config.yaml
rope_fraction: 1.0
qk_norm: true
attn_scale: 0.0884
tie_embeddings: false
init: "normal"
init_std_up: 0.0292
weight_decay: 0.087
warmup_steps: 503
batch_tokens: [32768, 65536, 131072]
Each number is 128 + 32 x the weight over its row's rms, rounded and kept within 0 to 255. Layers, rows and columns count from 0. Numbers have three digits each. The size before them is the row's rms in percent of the matrix's.

# q: layer 8 attention query, 256x256, rms 0.105, rows 27-51, columns 0-127
# k: layer 8 attention key, 256x256, rms 0.0922, rows 27-50, columns 0-127
q27 096:100117151140142093119111084172192084140137088125124078108144098155114186081129175178093140144083123089115114165160090153141153120127133132165103164098124178111138117088161103129074098147131103122092089090132159144126100121122110053138153163165186100113127094073096064125120127195054118091133116164171118189083164078075137142132120112101151169072151161105158065178187151175129161155159
k27 073:143186099074121144163123129122125126123129145145115173152113181059128130133120193151152109138142101116160108113099107080129096096158114124135141147152034170135093135177081107113189084088132060166134163127147152137177169165161129123092183149154128175134176132169146158112120120071137116138140137117097151113110049130143142059088155107190122052105101153107106091187132105124150149161146
q28 078:115143153091079173174097156108134106171123143092121152163142145092144102155101083129185112119141138112060163129103118090073137155156110096139105109109086136086125153172113148124172139109096195183136157111166107084138128158111181170121085121130116143147158186185178150162116167090168143146097129164125058094145149148123147173112069173140088146178141124122070128066055169076134130176106
k28 080:099061135179107093105159129147121113100153152125146115108087118147134113098140058152132122118152169156095140142119131218146177124137103139132156137127193084095113150082134146162132161136146109115104100168128066120096104107105160122106138119079132101159101120068112119129139191179141159128101106106181117085190171137147131122172078188043148165148175113083131163098094165135093093136121
q29 103:163130217131119118162117137230108169116120124139139128164106151182113127038113109127121109121107183179112094145089136119153092084137134150197163089119163164155106086195131091141120131120126131123102140148127134077141079118056110137090136155118138150113109102102079114116129140155071081115137127121158186127161114092134162094101092116132153156092131147120171195175092140087171152130165
k29 124:187164120139114146096143131159095119119154112069144154184151150165101111112104169151179109080092088142134152086093112113138050074162083095160211086169115172232132104147107128100105166104090170062149138096114129120164113128143115095083148157143140104056127104093184141154107095144108122102153164098137170163136084062120225116158124097143129152053128110102107099208145114110136123154153
q30 084:134145167188124141109174108170127124094160066068094166105138087149146129069111125164148070180072109183127172145130130106164104077119173176172167114130139119150173115112105060189124138127127136093118137143102113157133095112089093114114132156074154109109107117133115128093148077118136116132176158117113157173181125120109172081076086106130171130151126167082080139160109120055165204100187
k30 195:165140138140147134108176128174101181135157118117121175152156143168121135092145210129138110146082112099121142121130161086137062091144107111185182124147113161237167094158144087096095139156084138094150160113087151111167131109150102107096180162133158104082091101106138090128107095130130138111158100078102180163136075049128189107140139103139156152087112132084126077166149098100188132120135
q31 076:117147112133126135099165140053099072118136101090125196091139109102141099157107121037143086130141126136208148122112121171151123124128147146058099173112084067019173162065125140140168116109127078131096176116126095138126149123136156121121112078131150106174105183187163155116131114120204138145160099123068080170130160112093125147136066107141126126187144171150065060054100121142145139130121
k31 079:066059107162128133180115125115145115100118141159148098129082096119131113133142080157112163146115151139116077142134202145169186108090185143085137094100197127071142141112129133101142185135111135121122126150132157105072116160105143147170080103133081126147071122116094100105122107176119136116105112130108087131148168160163106169031151189123157139134129111119161143085109185092103108118139
q32 079:131134151128150126082182157190078125102101128128096157155080140093165160151103132176145128182151151138092119154130148056121127083120157156163035170099111117137090083123089103192146097158146101112090175162137135123119135145102109142138156183116175115120142079147144114164116162110092056159103127114052153124127118043123127117185068065123168156100111136143109135156097126109125124064156
k32 126:121123155134143131135144144155116113141156124140137157102147162151112174080144181143153158151127086121159133126153143101155062139146123119181130092176072149193200071144071130105067111130093167102103133143084121129138130129167112091076170132131141105094114138142121104129100049119098156114181152085158150139086101087131146086136160117118179127089165160110110080125179117098213142138155
q33 087:073127080125112123081113133149128078090108122141109091083075128119117111149141073148061151106126159110139119120155095133095125104130140162053104156130168064063193125112152128103114163184144041086146152142155098131081160162162144133147132114093067142133166104154137170139140103136146132141139091122136067164129142205129157156094133128141087126170181050176135135130146150185095152118143
k33 129:145103129078161144141127166104162101117103160137118128141150128090153119153114067087096151103138159151157091155134120081122231199105086137086098136075138081072041139117108112145154133168152125180119150127179098159088116129098156177171123045159080123160154153120139149163132151156136095114111117154126083104126160162165102178085088118134108101188076120162131185108111162130074130190135
q34 088:111131138145139131107122167091157121136164085125149098114145081154125117150139120066159113088106021051146090036091138109134119140087152135145135111104146093099141206131115155090112120083171162123088084188098110128100094163152087105130054115111188105179073131147189116183146160158129125136088085098113169096166177112136129162104153119137123112147147108127158134140156129176125060165131
k34 084:096165176123059151105130113114136126146110108092115090159131112136133086142147102168080082109140193203121178111129058092136124098164138147101113130135118141065151065155162110133130100166201130092120155145166119119108147053163065078141192131129085212085134083112138073148140101148137137140118110158188097144150118064174058103172133114038157143110111138150209146158035138093140148124078
q35 086:145092094078092093172120176169136151094167107141051112068162151180089087114093160131102141140113130191203086098073100152143112110162065164100157159124167070107111110075115125135127159118080109146121131126124143126119105127104071098135127132128110168116124151132148174101135181145117093116103140120161100144130116174100176127169156106177167111141126093090183115196102093196087146128112
k35 095:094132093136128137099121203083117095193105204101156139102155143141097110124157147111124088050147078104104128082155111125116216151139131121076172163113132076113140127161203161110142188128098158121118141144157129133105142104185131104110078071126107122125164148140134166125133117117122185115089123136154141079095142100139120203055087131219125155103109094139093112164107198111122189208098
q36 087:116089110115148117149151113080096137158147141096099122087108110144106131187107125067164142106158115128113137101107206158126111146057134139064180130121075114081058118094135092098109102092068071148151104135134102104197110158152162161150133098150100203173147160128172141075127167055134144163172153133124181093152130152138102160104110149101140099181118046146115145091105138133147082109105
k36 093:173124039119115071108162148135145145134090142189119108087143093085131115160139123148076095083138164145118115170148130080125170160118100082126118123112185111104176143146164123192179172106134067096135126134175123126120160170147111161166137098124124171089080136125082126148143146152140154147117142122117048123125145165167102139123200113127091118131122091112168149156150131164080116194090
q37 087:112183116148135074093148140079166135117094087203159112096078121150152129127092094068153169139128151161202171141108188170167092162124180155120110063076181134172092096111041138101121167167081092011108094091131114145096101136116154156096129098124160121166081167130109074105104081137105153125147128119130190121113128096063150095154166128207150141169136161189158082105116158182136071151133
k37 091:152151183136160204112119133137138114111116070121129098145180077122079127087146098158131078085154115082129098143151147151131132095160216160113136111156097114060146145157088091115168126101149218139141136092170209142104070156108144116151091143156119173110116063103160142149174145155085126128125099209127140118123148155117083143103096127139123106046128118153132192114127144153115124078107
q38 091:125122159077077104129128076143167139153131167086069133162144160110144109141146130098124069100056083126161075133112099153131138089101143116184065118146097154076114161139148072139172120110115168215165171089179139163152109150145099096096100132128162152135138105124149079194184130067148119127108127158199120156125143101124093178192180134121121113165115169124082051133108145135122158195128
k38 099:065092127149093125182064100177163093115102060132199109108027129074128124154113079164116149129172118161150098052133106168114137110133132152112131176130196161077171146105122174152153088063140119104085132144137136107129120127127143163122039123101068164146129142140164121077138193090075137153130126136161091169145157157120115140146056102111169116127175110091096175103138153094093177171141
q39 090:178153138107119168112178198105153064143131136116160128086198106197139109107107156125041135126194038102165133140093088044084074149141155151108116141133080127122150143153148137078124115102121107126106172137159152140154144106205120155127109108176090102169148171184187138124189107140162105131117092109124153182100112127084149140153137085190143150096116140120099147121131108203126150137134
k39 087:143104130101087177138141159191104103164151112119117156159168090152115134101178139170120160131105103113034088155163089126072118134139145139107105129141105105146178079123148119074124132097047178055174182141092124132145123087147152119146195145128059058098176181114145099105041118151152138087137085125133148147151162135137160090189148102081144166111062125126103147134200136094117167129140
q40 085:087143121095142130089129156104111089125103078122134084130114136126191122174125038150129122162110176109161071128122169166074159142097135153122182128152167122143142132148165111105094111173092127143045149101139093135077122140150131112172150165153139184154160093157165168166118125174095135129122080118125098103144139159177112156144132156060119176199127108139134228113118178150102129124110
k40 099:090106082132136179123103158105129117132138125105147110088085128155142106143167082173086137138199161184152110128129098100077179178125097148125087144114085093082077165145085148157174143111205121175138124110189154145076149143118159113132120125153132136077173178095134142137134195171119048127151095122135116124116138173096119154088128147116142146188110162141181152099076159151077132141085
q41 091:109106111169105170161108149035099113094131143146182177132183094118150122109138097107134100137129112114111172092101184188146155139116123169127142162114132117094142206188142158086113123121155113139164152084135085154089128156147122112130121183135132144094127151067152191090148122087193157130144122158115098125111143207154078115116145134097043097146183123138142118108108135144096153076109
k41 130:053079147133136166151112127115149152141072126162141097123107110135157077203123062094102122112188177150139113104120106175151171144110147122098072147072144108068052168140137132128192140146168132189133069148119126102094167094104135114194036120134089148146121125131112186110124177109109126132122131152133125122164151194144136151113132146109087148150117111165150180106060162137056128127087
q42 093:066099091140060078104062078057142117075089109143142123108174085115137125071098091130129076168113147116175175166123159166106208116173155216128186185122195181123121140111108145102147152090115161123110109032157142159116105097105122087118124163107103160089140156190128183117127169117162096148151129133170135104142136148102098103108168156090107139189211136114137126116165126163115145110174
k42 101:119001145143146122139164114114153180091099156170117133133122110118100115154089122137046105125137169120140109165116125135106159181137153189088150137165108090155100166171178108120113138133113123175096109148128203077080151139101143142157041123137113109151101117116116171110145180167129103126120122145077116089145141134139158188110110181122070136134089098129125156106085130131056106148063
q43 097:100111116122112136079061206097164075154130116141116105081146097117144102162156141108120119126092116112156153096181141124087137188141122155045106140089142128122163160080168163121095138091088104075141139047141133145116184096172185100148113104124122137123080186197148158128170168117183092150115103098099124173166144158112109139141178144184177174112127129161113132119127086162069098112118
k43 090:082106133155133149135135171058110174103087122173081118101121122129149124143132097123082104143168145082163149147097184153081143168080135154116135129187168075072103133126187115155120148157193119157100191170117187091085123147124116091145118164129112174108149111091125142147132136114171110132107159132155116122125132175130139184131116136096080144187111093118114142100142110019090103133098
q44 082:125146126107182096140192145074106119129119159144124138116161137118147086172093096146110130069136116055187148084109139159149024199068169079143106125017134150091128173160139142164164127130116118151109055155142103129147140141093094166090132075159117113111095141216144186133176125158179125140139125078154153131166122139085084187112147155155092104160154117134097198104099073106130117142102
k44 104:091104082119089180084062102090162134127126107126144109137140079120045132145107122124105087095152189152080151120196146167117196143113155196080104146149166151048111132111149090128129107161164149149109123065149119137118139149128152108162109124133109155145154121121137125112163129114147154149135164192192108098152147113127068185128144104032124157093134162191128104082150138175080115073104
q45 097:122077109107080080151119162154153113070115117077150074128084144126126143161079106153187132142128150131154093138141123142110135096148140181089104099131162091180125142092135132152129112153073077123086092132126108117102161174085160161136110176117125172117143142192174111206134103139141143136145145119097152102137115114112122109075084172131155083176159075156146133123121172165118155145120
k45 094:159119126155124147064124124131128166169087126143134115061183145185105142121137068105128099142136101124136068153118094104137133204099158183124113125153120105174117148110199173088148149144129132136098136136131112169065137076121123171093106098119112124115113164072129149150118199150100149118117118099196094085101141117095084124122148111146201152115113159110118166137133137149094108205163
q46 133:149146102135123129177175133185125129141139097093174114137136086168123111090107144135134098079118118121122105100135065067064105117167143174213169126081175160180144082124151134115072110120120136064074134172129181108129068100093091168126153124089157100139115142199112089142155122205147101107165115119079160159149143067086174094107098107138175147136178149110144145155179097133138165135187
k46 090:081160176121108156099111159181091155099112134125090147175156159194062147074147123128126056144169117139185154135141173121108145158086130131117096139180131120152117130119147076112092173147139181116099194165169184089161094111117118134133154167138094127188125132081159124117156121138087124156152164051170148083134083155117146104130126144084139139146154084100097149165133119129094124109154
q47 081:059136128105169151173122077184176165129122121157101133097087150106093141131148068049101155101139189168236057075134146154177148138092131138116122140170133084110147166129180103118064111140141068134086121131123132097104175146145114138126035141107070153150107100088126075177159099111078143126122141111125156169103161136178145175130155126135109105123106149192144085139121153141110102178092
k47 102:080127132112117176154105145110163104112094091113090088148106135124169146175107064135113091102130178121160133120133089137083141116146137171097083095102164178086039107078116099118164114143172155132161093112183132120118107140151181208164123091131079173118145139139165165155160118115163132151150089198139069160120151176139105142115118108116145138133105069170131169082106124083090132202108
q48 087:105125141106186116159173108117149134150150123148122101152076156125130183158151121040169099108114140086123084066172147149137139113107178097117183112112105114144064116169164060162069104124130085128095068142129097134190071152102127124095154128135097178143106114160096113186148154095045125145147086116143126095161159184179133141063091103115163129132140164114137154141136215119147073166116
k48 098:180194104114105149100155125088154139154154079142156143119129119127144106120135155174085129103107185160111163136115087064109042115190050135167131095156128119158197145108155149130109095091142136076130134095129136113116144108133088159116190162137144139102120155158134104170151108146176085164132155120178139152114089129123063043144125109123113135110134082059188149194138102069164120099140
q49 131:155137131145130082206141049171071176116149151133140129176115145147140159044151139123140097121109176124101157183115137140134142060123106148189188116126145163176111064151120134143108109126130161078099118153116163115133057160077141198118169175110121115092101111109100092088081139202105141122140090127123163106143125092153148090130083108031154160107150121088143124159155126059151154115119
k49 079:158137112061154133191133086106160111133125144142126169139135161141153077190119195107104111061112161127174106107099144115107098153127100129140181139178120131140097170105075125127126139095146122123111134114150079098108201142185158124081141127161159208150097107150174184171163107101113155160125128141093119125106009068170147145115165161183070114136085103106169143119104117155081060153091
q50 084:094101192173099101118131123118102167156133122114117099136122110105155128157166172127219105156093114139124193127108094090177110060071046152167082103136109110117137134097046164136119117097164166099172130116097146184151159118105136128188103120132174106155066160051148117170136129124135076181098170126071084073166122079110078095132109139158144104107130144143124113118095114089158098105161
k50 089:160129130105157047083086153125066105132094123188184119132173090160114079103139155114141150143109149111190096124134158141154110147092187062114141089139114176077231136134146146142173137128101088168070150125097080134117160116122076093107085132126133108141098067121101118099190098101100160089082139105078160171128122175131125137143166153148143099137129144146101111156109131177135100106123
q51 089:066145087087161109132104152100120142159134131074135143071107143108104146108078132050120147112125132090145156130068099178099132074121176132070129086112071172121191123158189174120124147150164109057163175125140160117147156117133142152122128115108062149152118053121129123167084062173128210108184111150065114124118139129091165143114163168067083141143163153156112103109084082101144101094056